Weights of a small transformer language model: vocabulary 32768, learned positions.
Each number is 128 + 32 x the weight over its row's rms, rounded and kept within 0 to 255. Layers, rows and columns count from 0. The size above them is the row's rms in percent of the matrix's.

# layer 5 MLP up, 2304x384, rms 0.127, rows 952-1056, columns 128-191
size [ 74 115  86 122 175  83  62  92  88  60 108  64 113 127 106  93 142  57 113 130 113  49 104 111  70 146  39  60  46  95  96 176  70  74  53 119  28  92  55 129  92  80 152  54  52 107  86  73  64 107 122  95  35 160  61  62 127  53 146  59  73 115  61  47 179  36 111 160  71 149  38  99  73  93  56  86  96 154 138  46 105 130  65 104  98 109 146 121  71  82 109 107  65  37 120 116  84 126  53  97  82  43  43  84  90]
[[199 123 125 136 142  93 113 162 146 138 170 135 128  79 157 106 136 167 143 163 111  52 166  48  86 143 114  98 190 140 106 133 113 100  63 154  95 105 130 111 124 142  94 145  97 120  39 138 173  89 102 193 122 115 180 145 147 124 152 130 187 139 136 131]
 [140 124 165 111 119  72 121  86 152  56 142 137 109 148 141 102 180 123 171 110  79 127 129 109 144 160  98 112 118 134  96 148 134 127 104 130  85 138  56 127 188 142 119 113 136 133 139  92 130 105 119 126 121 150 116 155 148 146 150 178  94 110 117 179]
 [153 122 115 110 126 124 113 180 145  65  96 135 142 165 147 113 168 119 127 149  85 148  95 130  80  78 149 114 103 127 168 187 144 157  88 136 147 114 130  90 108  51  92 123 143 113 144  76 130 109 193 122  97  99 132 100 122 140 181 166 198  90 173 139]
 [100 206 131 153 155 181 136  76 224 115 111 139 144  80 140 108  99 137 152 153 195 143 131 151  79 121 206 146 149 127 146 137 156 150 170 102 116 142 103 116 162 145  84  35 136 141  99  81 173 195  87 134 126 132 138 144  88 173 113 121 128 128 134 111]
 [165 102 109  85  94  72 101 130 188  97  39 169 142 114 121 112 167 104 144 101 137 165 149 174 106 104 189  98  87 165 115 162 120 147 151  58  64 112 150 130 165 102 129 151 137 165 106 115 134 148 106 194 127  86 115 132 106 177  90 100 135 121  93 165]
 [174 109 150 140 141 170  97  34 152 148 117 146 126 109  66 111  93  77 153 162 140 119 101 144 124 180 139 167 157 145 124 129 147 150  95 101 134 162 139 131 210 136 123 167  92 105 172 108 151  52 118 114 160 153 140 104 152 158 101 161 131 159 107 157]
 [113 120 182  91 115 106  95  82  90 127 103 109 124 101 121 172 148 119 162 153 150 149  94 158 164 130 149 139 148  92 154 198  68 110  97 138 122 120 147 111 158 116 127  73 109  79 162 138 127 146 110 119 146 122 158 140 114 151  54 186 161 106 126 139]
 [182 128 130 159 146 121 111 134 102 178 135 141 173 132 127 103 105 129 144 130 115  54 194 137 110 146 118 144  71 107 124  99  71 165 106 137 209 132 138  77 124 163  63 135 145 133 156 113 118 101 179 138 132 102 143 121 134 129  92 143 161 122 108 123]
 [185 119 165  85 146 144 127 101 136 100  92 128 107 196  63 157  94 116 103 205 173 162 164 199  86 186  78 108 139 155 151 171 159 101  93 126  47 132 156 149 127 113 152 143 176 217 119 160 129 150 151 122  87 125 128 107 169 178 102 101 163 119 124 141]
 [187 118 176  77 143  68 115 149 167  93 141 145  99 108 160  97 156 126 101 126 155 148 164 119  97 141 174 207  77 199 108  69 151 130 151  86 142 141 130 116 175 155 107 158 155 187 147 131 150 133  90 127 148  94  76 133  98  64 147  95 121 129 129 145]
 [137 123 122 137 156 150  98  99 114 131 152 139 192 159  80 139 169 133  94 153 105 172 118 172 114 171 192  99 129 146 147  65 108 179 151 143 131 157 187 197 119  99  92  76 168 103 122 100 115  83 218  71 114 146 158 139 106 104 120  77  96  82  91 129]
 [154 162  88 150 137 153 130 126 114 157 121 115 138 197 143  74 172 164 116 118 203 185 161 129 141 190 158 126 135 151 102 103  86 191 137 126 146 127 104 134 128 115 181  51  79 146  83 172 116  78 109 142  99 100  99 115 115 145 144  76 132 106 109 148]
 [107 143 125 167 181 120 158 130 134 111  79 112  78 106 110  78 119 117 164 114  71 139 130 149 174 143 206 109  99 114 159  83 126  98 159 138 154 102 106 150 125 141 124 150 127 117  96 104  97  75 171  91 134  96 139 135 142  93 163 167  55 129  99 120]
 [138 126 171 144 157  91 136  93  95 217 139 113 164 123 108 154 154 136  90 138 109 137 111 163 115 153 100 122 145 105  85 115 145 131 135 183 142 126  95 126 156 132 164 109 132  93 210  98 147 119 130 166 155 108 138 130 153 166  89 138 187 158 117 148]
 [169 145  77 120 153 164 150 176 121 108 135 129 166 130 157 118 131 154 148 127 159 122  76 103 135 208 170  73  91 204 123 168  89 118 136 128 107 113  98 107 151  77 136  98  87  82 158 125 140  46 125 143 147 130 112  89 155 137 123  92 123 112 131 131]
 [138 166 157 187 116 109  84 140 147 129 120 163 134 134  16 156 142 175 134 170 155 130 126 165 130 156 114 115 121 149 119  91 147  65 107 142 151 111 128 163 161  81 106 151  94 145 123 139  51 114 144 186  78 180 105 102 132 141 206  87  83  85 167 150]
 [150 182 186 163  80 179 134 144 136 100 175 143 151 113 158 153 144 149 106  83 155 199 136 148 129 184  99  51 111 169  62 159  98  93 130 134 181 123 120 187 105 185 133 126 140 109  92 123  90 119 132 151 127 130 184 162  95 173 138 123 151 142 144 140]
 [145 129  88 127 135 179 145  81 130  93 165 158 132 130 179 106 143 108 147  99 160 104 149  97  90 115 143  86 107 193 116  75 177 176 119 151 127 100 188 120  99 122 107 138 155 149 101 212 147 112 165 103  66 106 125  96 101  78 142  77  74 127 101 103]
 [127 133 109 128 157 120 177 158 131 108 111 145 115 184 159 132 110  61 124  47 129  90 157 114  94 109 107  84  89 161 134  98 116 121  83  93 159 143 167 160 185  88 104 110 107 145 124 139 133 110 110 106 139 131  65 123 148 193 143  67 136 158 107 131]
 [163 158 133 163 139 103 124 157  97 103  65 145 166 129 137 107 150 176 141 148 117 146 150 175  95 121 102 202  98 133 117  90 132 105 105  99  94 223 181 205  90 107 126 165 162 161 123 146 161 129 114 185  97 139 150  68 116 163 156 111  95 137 153 134]
 [114  97 110 120 154 116 149 128 138  86 108  51 111 176 130 159 133 134 111 147  78 140 158 166 125 187 129 213 147 106 155  94 129 104  97 148 152 154 136 108 116  93 106 158 147 114  62 164 195  53 196  78 130  99 120  92 171 146  97 157 131 124 115 153]
 [138 113 108 124  85 123 123 131 144  73 117 124 116 134 159  89 116 179 126  86 106 118 138 130  97 117 116 108 122 165  89 117  88  89 129 135  79  93 131 180  79 141 112  89 142 145 184 101  90 109 190 172 127 166 110  98 169 161 139 120 194  81 159 185]
 [198 113  73 126 193 163 120 117 152 139  97 158 123 150  98 153 113 109 135 141 115  73 139 185  99 124 121 142 124 157 106 112 162 157 122  82 132 120 112 118  97 142  89 152  89 113 150 121 168 157 119 129 110 119  67 142 108 123 101 131 120 149 131 119]
 [174 128  99 116 131  93  86 121  78  91 195 170 154 120 110  97 137 160  59  82 109 120  69 169 101 126 218 102 132 178 137 166 123 122  83 119 126  91 177 139 164 169 124 170 163  36 146 105 133 108  80  84 137 101 168 104  71 195 155 153 142 156 139  99]
 [100  85 138  79 139 164 166  50  94  79 123  98 162 142 141 120 139 126 131 100 119  88  84 136 216 158 164 165  95 149 103 136  68 144  83 137 127 198  68 112 156 143  84 116 106  38 139 159 105 113 163 128 113 166 147 113  91 105 146 166 177  92 100 101]
 [ 97 107 157 175 115 105 134 116 149 118 181 112 119 142 127 169 107  92 151 135 120  87 128 116  96 161 163 116 106  79 126 147  97 153 137 138  83 115 128  64 134 148 136 147 158 151 169 115  66 122  77 147  90  84 171  85  84 133 169  88 129 143 134 140]
 [115 110 157 105 130 167 136  12 198  35 150 139 175 152 128  74 186 116 169 118 152  66 174 147 110 155 157 143  82 152 144 132  93  88  75  50 116 128  82  57 122 168 142 125 118 116 133 145 169 161 142 161 136  74 128 107 139 137 126 177 186 133 170 119]
 [151 138 149 130  88 166 126  64 139 102 172 125 112  54  83 111 113 166 131  98  89 230 105 123 104 140 109 109 117 208 121 143 123 127 157 156 140 126 114 137 127 129 179 147 119  94 103 201 159 159 114 128 187 118 134 113  76 107  92 134 172 135 121 219]
 [137 121 134  73 154 123 116 120 117 169 161  99 123 103 142 119 156  55  91 122 133 140 144 196  63 135 186 160  91 114 128 128 132 137 166 123 129 150 109 155 109 131 196 175 115 126 121 122  40 193 123 137 151  87  86 125  82 126  91 158 103 188  89  88]
 [125 158 167  73 147 155 182  90 143  90 128 150 173 154 133 144  94  78 173 127 145 147 133 138 134 164 184 113 156 116 122 134 139 129 114  75  83 132 151 102 184 102 122 109 122 107 208  99  85  70 162 131 146 129 109 112  65 123 145 233  82  98 173 173]
 [147 144 130 119 164 116 139  92 139 122 169 193 104  99 124 143 110  95 100  65 142  94 218 123 174 161 142 134 135 153 151 147 165 111 115 103 154 157 144 112  90 137 153 144 157 125  94 144 150 170 149  74 102 139 124 129 144 138 122 213 119  78  98 139]
 [165  37 124 178 157  74 134 139 136 134 204 150 127 171 165 125 108 121 142 157 120 146 129 156  93  95 131  85 104 127 128 117 136 129 160 120 126 129 163 113 165 158 157 190 121 155 169 109 133 148 113 147 141 123 147 138 108  91 115  70  87 162  75 102]
 [105 181 152 140 168  81 115 161 139 102 167 108 167 138 127 154 135 139 150 164 136  71 169 123 115  90 145 138 131 117 104 109 113 146 200 140  95 144 151 115 150 106 139  98 143 119 150 128 120 159 116 108 124 144 159 163 149 109  85  79  88 105 139 112]
 [151 212 142 145 112  85 108 172 146  81 167 142 143 106 124  76  94 171 190 154 138 123 109  81  60 137 148 112 150 126 120 159 128 185 157 169  42  63 120 139 158 129 157 198 136 167  97 132 119  73 171 154 125  79  93 108 101  93 140 103 147 157 167 112]
 [137 103 121 142 215 184  97  91 146  93 130 107 109  68 147 144 114  80 139 118 126  85 138 133 163 117 194 113 151 129 131  93  47 104 147  55 156 197 135  92 116 119 108 144 123 175 140  82 147 102 161 108 100  65 132 131 139 143 153 170 144 131 114 149]
 [135 100 140  80 135 129 165 156 129 147 112 132 134  79 153 170 168 203 202 139 197 156 145 125 103 104 195 113 116 224 132 129 117 138 125  98 154 102 138 137 136  70 153  84  91  83 103 118 162 102 127 155 138 150 167  72 122 151 149 110 159 180 186 162]
 [207 102  83 111 102 150 203 134 158 138 217 144  98 146 146 122 137 120 132 165 143  71 128 102 134 112 165  96 132 111 165 143 145 106 175 184 136 156 134 178 135 109 108 153 121 110 179 156  96 163 100 121 121 107 135  84 139 130 109 122  79  56 105 144]
 [176 142 128 102 184 189 148 110  87 109  92 105 129 153 103 103 117 117 168 137 130 129 150 135 108 139 165 158 155 156 124 146 139 114 137 134 176  74 126 154 114 139  69 127  84 120  98 123 135 158 157 159 122 132 108 174 174  96 109 135 154  85 159 189]
 [115  96 109 151 159 140 129 153 118  84 120 170 184 129  93 101 128 163  74 170  84 113  70  89 135 152 125 166 108 102 200 155 141  54 107 145 106 114 132 172 116 156 117 165  96 113 161  73 161 156 159 171 109  64 112 100  95 132 135 160  76 126 166 121]
 [139  86 101  96 150 170 188 192 183 153  71 185  97  88  92 128 151 176 163 161 147 140 124 166 124 100 116  91  73 122 160 105 175  99 123  67 178 175 123 129 151 117 131  86 111 113 109 140 130 112 143 124 105  68 177  94 117 137 182 135 168 167  83 152]
 [179 153  91 165 177 115 127 113 173 146  61 115 142  74 182 122 110  67 124 151 155  93 158  77 144 113  68 181 116  81 118  71 105 144 109 154 127  78 101 203  98 116 143 123 154 157 162 134 126 104 180 156 105 138  42 132 143 169 162 121 131 147 110 171]
 [ 89 128  95 153 128 166 183 141  69 103 147 168 132 103 126 142  75 119 117  93 124  77 163 119  73 112 164  89 139  91 121 102  87 105 116 139 158 119 155  95  94 133 157 144 150 120 204 170  74 112 121 135 182 118 141 107 154 137 155 115 114 125 142 154]
 [122 154 164  63 188 170 136 165 124 123 165 131 124 180 105 141 113 144 101 173 157 131 132 155 184 164 148  93 152 114 126 190 133 109 151 104  82 194  98 149 145 113 130 149 173  62 139 148 191 129 123 118 123 132 149 153 123 190 146  94 113 123 125 148]
 [106 115 131 137  91 110 140 121  77 145 113 112 100 185 176 104 119 121 104 143  92  84  78  86  61  96 120 181 100 144 139 170 126 152  81 159 123 138  73  89 136 175  87 118 145  96 163 227 138 137 121 135  34 124 176 135 107 110 100 102 134 130 125 150]
 [104 105 187 106  78 113 107  61 144 112  41  84 101 155  97 158 103 122 148  93 131 109 121 126  98 100 137 160 115 108 105 166 143 121 112 100 176 147 160 130 146 160 149 118 167 102 101 155  84 110 134 134 122 124 168 142  97 132 121  87  94 107 142 192]
 [119 115 106 104 141 115 139 110 150 209 163 145 141 155  60 155  95 180 131 120 143 120 102 155 134 156 166 193 149  95 171 169 111 117 159 142  84 102 110 122  89 138 145 109 127 152 158  86 147 113 113 210 105 133 148 131 116 154 128 106 174 117 148 132]
 [137 171  85 104 127  74  99 124 175 116 152 101  98  67 130 148 142 136 106 156  92 107  84 119 139 140 128  91 157  81  90  85 136 112 126 145 187  79 130 178 133 108  82  83  61 137 181 149 141 129 138 165 141  97 139 154 109 117 223 191 157 102  97 137]
 [137 147 118 126  83  87 182 105 134  73 118 157 137 167 151 168 113 139 127 105 169 137 108  75 150 148 101 216 159  93 121 135 150 157 130 126 130 105 104 100 134  76 147  74  59 181 134 184 137 170 103 127 169  88 131 111  69 112 186 150  92 133 125 175]
 [142 146 121 127 151 143 166 137 127  80 154 155 104 170 122 144  94 120  99  64  99 156  86 119 120 143 172  99 119 133 116 144 134 122 139 151 116 133 131 166 100 121 101 117 117 118 165 160 146  84 145 119 166 133 121 142 142 128 130 153 156 177  74 188]
 [143 172 165 171 121  77 132  35  98  64  94 109 116 169 128  69  94 130 160 165 171 167  81 164  81 176 146 138 115 151 137 135 152 133 167  66 174 189 114 108 122 184 126 167  95 155 136 122 126 168  97 134  77 132 104 137 143  89 113 152 142 113 162 138]
 [170 116 133 109 143  99 140 129 127 177 102 130 149 137 119 162  86 114 138 151  90 137  59 179 164 157 126 132 111 145 111 141 113 113 160  39 163 150 124 216 192 123 155 165  72 167 194 100 164 101 192 142  98  89 108 109 125 126  95 129 109  76 105  91]
 [137 130 120 112  54 147 116 100 137  87 118 162 159 143 198 159  92 132 108 154 166  80 145 129  77 158 135 119 126 170 154 147 130 121  50  54 136 190 142 110 122 228 126 175 135 139 103 113 141 127 128 117 155 128 150 166 128  96 124 139 116 130 172 180]
 [136 103 116 206  98 146  78  95  97 113 100 132 108  91 198 123 167 131 113 141 155 112 155  72 109 145 133  64 136 209 152 113 129 172 180  75 141 165 101  61 128 100 137 163 114 136 183 178  64  99 155  62 123 135 139  64 123  92 191 157 126 116 138 139]
 [178 139 160 117  85 118 149 155 164 153 162 147 136 145 133 117 182 133 147 143 138 125  87  86 123 124 125 166 190 168 108 155  94  96  91 142 136  70 130  98 116  94 111 175 124  85 178 130 116 114 136 142 168  88 155 134 168 109 147 153 116  82  75 177]
 [163 151 219 155  87 107 154 191 137 106 137 169 146 106 117 127 124  78 159 121 136  43 142 202 124 110 111  87 109 132 138 110 104 113  97 123 100 108 178 111  94 192 133  56 130 113 104 158 153 132 165 112 136 158 101 146  99 192 115  56  94 115 156 123]
 [183 174 170 151 120  97 119 188 122 181 131  67 113 133 121 108 187  99 104 176 147 122 160 143  34  98 125 198 142 130 100 104 161 148 157 108  97 158 117 120 148 133 117  98 107 148 133  98 145 144 186 119 115  60  98  96 159  96 131 136  93  70 125  69]
 [135 122 154 100  96 128 133 106 171 125 130 117 159 109 130 116 104 118 125 107 121 102 126  97 135 142 142 158 100 138  82 152  90 147 129 131  50 123 128 140 192  80 165 159 165 151 124  82 154 131 131 153 186 130  70  92 165 119 152 146 127  79 183 117]
 [137 139 120  76 157 152 150  95 103  97 141 137 131 137 107 121  95 122 103 110  97 109 189 113  88 112 120  90 160 147 131 119 135 111 135 124 105 105 148 172  92 157 170 155 143  84  91 178 119  79 182 144 150 136 185 109 118 146  40 122 122 150 117 127]
 [105 110 159 137 172 163 123 121 151 200 186 138  95 149 127 114 140  86 127 155 161 118  54 189 107 133  80  97 130 195  86 154  76  95 105 143 154  66 149 120  52 119 141 118 113 121 136 174 155 163 125 128 172  69 140 109 163  99 163 178 158 154  99 121]
 [ 52 152 177 163 157 140  99 149  99 142 114  42 106 186 146 145 101 117 111 100 108 181 155 165 113 133 161  92 149 147 146  76 191 158 153 198 118 165 136  94 101 111 190  94  56 159  96 149 109 139 117 104  97 154 167 124 123 236  95 121 104 133 168 118]
 [138  88  65 152 183 160 101 131 113 139  94 146 115 129 124 146 138 126 160 119 132 137 187  96 118 111 148 131 154 116 120 102 151 171 101 115 181 104 134 125 134  96  89 147 131  46 143 102 148  92 168 213 161  90 107 102  89 173 153 109 113 134 134  64]
 [119  96 160 112 114 147 116 145 105 146 122 108  85 152 158 163 175 114  95 147 120 126  95 116 130 143 116 136 118 166 166 123 172 171 169 190 109 120  91 176 101 144 186 126 166 120 152 142  56 152 122 100 167 140 144  90 136 134 151 148 133 160  72 134]
 [141 173 166 161 157 141  66 171 126 120 116 129 115 135  84 132 105 111 112  91 151 110 123 126 104 161 131 103 177 114 106 130  76 156 120 157 150  99 122 166 121  57  75 190 147 112 110 146 134 188 118  62 112 119 100 138 112 135 155 177 171 198 108 147]
 [165  98 106 118  83  95 127 159 161 111 134 148  99 140 142 141 174 137 118 128 190 108 145 103 124 129 107  90 114 156 112  81 117 133 163 130 103 142 118 125 121  40  79 171 139 153 153 117 142 138 196 117  98 131 129  89 161  71 211 121  95 129 131 110]
 [143 144 127 112 116  93 165 174 132 105 213 151 124 107 114 141 149 191 129 107 141 147 148  83 178 169 167 142 107 151 115  86 150  98 136 120 129 127 144  96 146  57 120  34  87 134 158 166 168 145 100 156 159 120 177 140  67 150 104 135 103 141 147 154]
 [185 175 163 181  87 120 108 116 194  83 131  51 138  90 152  69 175 141 164 196  89 157  90  88  80  86  91 187 124 113 137 112  83  85  71 102 137 135 153 105 144 156 140 194 140 134  84 113 186 142 100  57 112 118 134 113  99 140 127 186 113 148 122  94]
 [158 167 158 136  93 146 219 144 179 138 144  88  82  92  89  82 195 118 147 142 131 139 143  81  66 132 127 118 107 109 147 127  98 122 124  85 121 129 196 111 175 128 147 126 139 167 106 156 132 125 105 109  99 130 155 124 147 102 140 139 128 204 156 158]
 [180 141 103 183  89 163 128 154 140 115 186 110 103 139 124 105  56  90 169  86 128 140 135  98 161 102 120 105 121 171  87  92 107  67 155  78 112 141 122  75 136 144 101 134  93 118 172 175 110 125 146 121 194 123 102 159  73  53 177  82 140 218 165 162]
 [140  87 156  83  61 104 107 137 112 104 115 157  87 118  94 136 137 117 121 163 127 121 117  89  88 124 165 122 152 194 113  91 103 166 159 129  91 116 151 117  99  92 170 126 148 123 173 137 114  96 162 152 118 171 110 104 157 121 157 143  59 178 129  89]
 [135 140 107 124 111  78 136 117 142 189  79 104  85 134 126 110  64 161 131 105 147 114  92 125 105 136 133 152 117 190  55  88 137 131 156  98 145 153 126 213 184 104 136 120 101 100 125 158 169 171 127  61 178 132 187 139 109 154 135  98  54 132  86 137]
 [135  96 141  82  95  75  91 182 144 123 155 126 109 139 209 127  79 118 111  61 127 144  69 154 137 112 147 164 157 132  94 158 123 135 121 131 132 151 152 139 104 100 159 109 128 141  92 191  91 140 133 110 140 124 138  97  98 162 126 110 101  59 102 135]
 [ 91 128 134 159 152 112 139 162 190 113  68 103  68 149  88 130 121 106  96 147 154 204 157 172  95 118 166 116 216 183 164 105  84  65 134  76 179 100 100 153  56 120 140  67 102 101 116 107 144 166 128 113  79 134  96  88 112 189 147 159 141 119 108 154]
 [132  89 153 121  96 123 117 144 127 132 174  98 158 134 172 143 177 161 128 143 155  55 216 125 139 167 182 165 140  99 112 199 138 114 127 137  89 116 152 118 129 111 209 118 119 102 116  60 131  66 155 100 127 108 107 117 145 159 120 171 112  97 123 153]
 [ 82 165 122 158 122 128 150 202  62 101 201 206 139  89 117 131 115 179  91 155 152 155 116 121 100 111 165 124 141 105  98  89 166 126 123 156 122 173 131 133 210 135  94 132 123  88 123  91  81  77 117 106 136  98 126 136  83 111  89 104 113  86 142 155]
 [129  82 104 123 126 145  97  62 142  68 149 197 150 102 131  97 107 124 104 119 113 168  73 140 154  88 134 161  74 148  94 134 127 114 136 100 109 148 132 163 129 151 110 146  86 103  89 132 123 160  95  72 128 155  92  97 142 103 199 110  76 165 156 129]
 [ 89 111  97  34 123 109 152 154  73 114 126 149 144 102 138 137 157 137 128  97 138 160  70 177 160 180 175  93 147 166 148  84 151  92 108  63  86 139 147  85 184 118 148 140  94  43 167 186  94 118 169 153 120  92 166 142  70 158 133 146 142 100 127 130]
 [122 118  68 137  90 139 159  87 203 135 133 102 172 162 146 100 143  98 209 152 113 112 135 188 111 168 151  95 144 163 141  75 165 156 160  88 169  61  93 151  95 105 159  91 143 132 139 125 128 138 122 141 116 116 170 105 197 140 167 132 132 107 163  95]
 [111 109 228 124 134 134 107 166  84 175 132 135 138 158 107 124 144 142 112 134 151 113  66 154 117 145 117 110 121 116 131 110  85 140 146 143 108 148 119  46 118 141 113 159 134 120  98 121  92 154 104 123 118 128  92 151 176 129 179 126 150 108  68 174]
 [110  64 128 129  94 145 146 108 139  96 150 153  99 126 132 173 148  72 163  67  99 165  82 152 129 141  85  89 106 155 115 125 175  47 192 125 121 184 149 142 182 149 136 138 118 101  25  81  78  95 129 122 124 172 164 176  66 134 115  84  98  81 159 105]
 [149  67 188  82 123 143  86  79 141 140 133  97 128  93  92 146 117 122 155 140 162 133  74 118 142 128 143  85 167 123 148  94 129 136 146 129 132 163 148 187 123  83 167  91 109 101 119 125 159 173 166 111 142 147 121  92 153 156 144 153 111  96 123 101]
 [133  85 141  61 161  99 107 119 138 108  80  90 123 159 146 112 142  70 137 123 142 158 130 125 147 133 148 118  91 149 150 100 138  74  94 121 167 139 171 120 138 106 109 109 144 161  46 117 171 168 138 149  79 142  98 120 118 159 140 125 129  54 113 151]
 [211 166 150 132 127 100 102 118 168 150 116 159 108 138 136 128 161  92 109 124 134 189 136 203 110 120 120 161  90 173 119 109 140 115 116 175  80 146 135 115 134 121 114 127 185 152  84 142 168 105 102 135 160 172 109 109  99 128 112  94  77 114  89 125]
 [120 116 160 121  65 119 144 145  74 157 152 129 195 101  98  89 135 130 141 178 122 133  92  96 126 114 127 112  80 102  95 109 123  99 113 146 158 162 166  62 119 100 123  61  98 146 147 145 101 164  88 162  80 111 211  89 132 183 130 123 107  92 184 111]
 [133 115 132 135 149 117 128 119 102 148 169 155 151 113 134  87 133 137 152  39 133 113 127 154 173 159 150 135 128 154 122 164 101 125  72 111 114 137  78 131  83 100 108 212 106  88 159 119  93  74 134  89  84 115 104  86 160 106 100 114 159 136 123 161]
 [110 144  93 153  88 161 126 157 144 166 131 117 115 164 163 126 143 165 144 130 119  99  87 141 163 177 120 111 128 133 114 137 204 117 165 124 166  57  83 140 124 113 147 138 137  13 119 101 121 138 100 132 112  51 211 137 101 172 161 121  88 127 108 143]
 [ 95  75  89  64 171 130 191 124 126 137 136 123 146 100 152 129 138 133 142  84 193 113 106 106 100 151 152 145 130 163 130 132 128 103  98 135  94 145  63  98 144  75 146 150 140 114 136 179 149  83 152 129  91 156 142  98 132 142 174 144 118 161 110 151]
 [122  72 147 144  89 178 155 166 152 122  97 146  68 195 217 126 138 124  92 111 157 133 112 123 133 138 174 191 108 145  67  88 140 123 121 127 146 135 157 134 158 148 145 188 119 160 101 201 141 125 164 141 133  76 145 141  91  98 118 143  77  82  64 123]
 [166 103 139 181 149 108 112 184 107 146 166 129 163 161 163 111 132 124 201 105 170 143 107 136  59 117 169 125 143 107 174 113  65 170  99 132 110 106 137 124 153 110 133 208  94 158 149 147  76 140 162 181 124  68 145  75  97  76  89 122 132 150 125 130]
 [ 97 134 129 148 143 113 128  88 173 116 126  92 138  98 112 117 115  89 101 126 119  86 158 100  89 130 128 162 114  82 173 100  96 158 117 145 157  97 172  98 133 172 134 137  93 158 126  98  99  70 122 121 166  47 135 120 149 135  93 151 137 161 114  83]
 [154 158 114 163 141  67 107 116  85 146 127 141 187 160  93 110 171 167 115 174 120 119 132 177  86  81 110 127 130 153 106 130  87 164 113 110 125 123 156  83 170 129 102 108  95 144  99 108 175 166 123 126 105 182 143  75 147 106 159 127 141 100  99 131]
 [116  93 108  87 117 105  98 171 109 203 166 122 132  94 102 138 130 172 135 147 120 109  76 133 137 158  94 114 119 121  88 143  68 117 122 137 114 148 144  75 127 147  99 109 146  97 119 148 147 141  78 213  96  79 125 108  77 126 192 118 171 141  78 125]
 [119 119 134 138 157 114 165 161 148  76 106  59 137  96 125 162 155 127 113 106 100 139 126 114 180 112 133  57 111  95  90 122 127 160 109 116 104 143 134 133 137 124 172 120 138 113 132 132 180 123 140 172 150 175 169 138 138 184 107 127 125 168 109 162]
 [139 139 187  91  78 123  99 151  93 166 145  75  77 124 166 124 145 111 176 112 103 111 154 104 115 138 149 123 157 157 169 113 102 115  51  95 168 131 115 102 142  52 119 122 182 138  93 123 145 103 175 131 176  88 167 133 168  88 103 120 191 117 107 161]
 [195 111 126 155  91 151 111  89 145 142  71 191 135 165 104 120 129 139 170  59 132 187  79 175 142 195 129 132  96 176 143 209 138 129 165 132  91 193 115 129 130 175 151 144 157 189 165 119  63 135 101 136 150 120 152 134 120 128 127 157 167 114 114 128]
 [187 143 129  90 111  84 118  54 138 131 142 143 147 173 125 130  93 107 103 166  82 123 120 195 180 154 131  85 188 148 130 192 111 122 138 127 181 117 154  97 138 146  91 151 122  94 167 143 136 130  97 112  88 104  98 172  94 190 110 144 168 142 133 149]
 [184 116 136 102 149 144 136 121 128 135 160 103 136  99 164 174 185 105 108 135  65 131 106  85 138 140 139  96 149 128 135 121 171 150 125 118  85 130  62 112 115 121 136 195 171 113 114 105  28 133 127  77 122  95  78  48 138 152 127 128 117  72 157 105]
 [154 111 143 124 154 108 134 120 110  96 139 171 129 163  74 159 144  93 185 150 122  82 147 134  96 208 138 190 159 204 137 118  72 150 129 152 133 211 132 198 149 133 109  89 130  92 132  96 157 127 113  25 112 169 138 171 127 178 130 107 162 173 135 170]
 [102  85 144  78 130  86 119 152 129 110 168  94 157 125 166 129 162 129 189  86 158 104 147 129 191 168 119  94 152 113 116 158 207 179 149 160 132 121  56 119 121 175 143  57 178 134  97 153 135 113 160  92 152 141 136 107 113 144 110 169 119 125 106 147]
 [132 106 163 152 202 119 138 105 140  73 130 121 121 114 127 125 150  49  81 131 207 115 124 120  84  82 150 161  90 125 170 163  94  84 130  92  99 128 132 156 133 139 170 140 125  90 110 145 138 208  91 140 120 159  76  96  89 122 166 128  51 178 196 145]
 [123 205 107 104  92  86  75 119 145 136  86 150  97 116  93 208 137 132 172 157 156 162  66 137 118 116 122 155 181 127 141 115 196 143  75 157 108 152 138 105  78 121  95 161 121 110 214  85 125  78 136 172 131 148 147 140 138 107 120 165 106 148 186 150]
 [ 97 125 115 111 131  98 166  93 171 118 149 116  71 115 167 132 125  77 109 135 120 155 148 106 129 171 111 144 132  93 124 139 136 141 112 128 138 161 114  73 134 120  58  93 184 170 111 171 142 121 113 105 132  76 160 150  98 138 113 196 205 120 126 143]
 [234 193 181  90  62 129  69 136 106 106 141  96 175 105 180  99 145  92 155 112 151  48 102 150  75 103 150 137 105 147 109 105 188 138 109 142 172 144 147 109 138 111 111 134 162  74 119 133 157 120 152 123  38 121 115 160 104 113 123 115 155 117 105  99]
 [ 74 128 102 137 171 138 117 136 128 123 216 171 189 119 139 148 101 162 166 167 145 141  92 145 149 165 139 160 135 192 118 112 149 122 150 133  93 109 155 109 123 166 155 170 143 131 166 137 195 118  82 129 152 133 151 103  94 155 158 168 144  93 110 168]
 [131  91  78 111 150 139 126 163 196 124 150 108  92 140 127 160  92 156  79 124 131 168  72 147 160 101 174  65  96 164 119 143 108 171 108 149  84 120 163 137 138 122 110 165 123  97 124 100 175  66 142  59 152 132 123 167 116 158 102  96 157  72 155 166]
 [161 138 119 135  83 104 111 129 110 146 133 152 142 158  82 112 161 184 142 109 154  99 164 170 148 113 123 117  99 137 137 117 107 150  88 166 121 193 148 143 153 152 108 168 105  41  95 140 180 139  82 107 132 118 152  83 146 150 125  74 148 175  92 147]]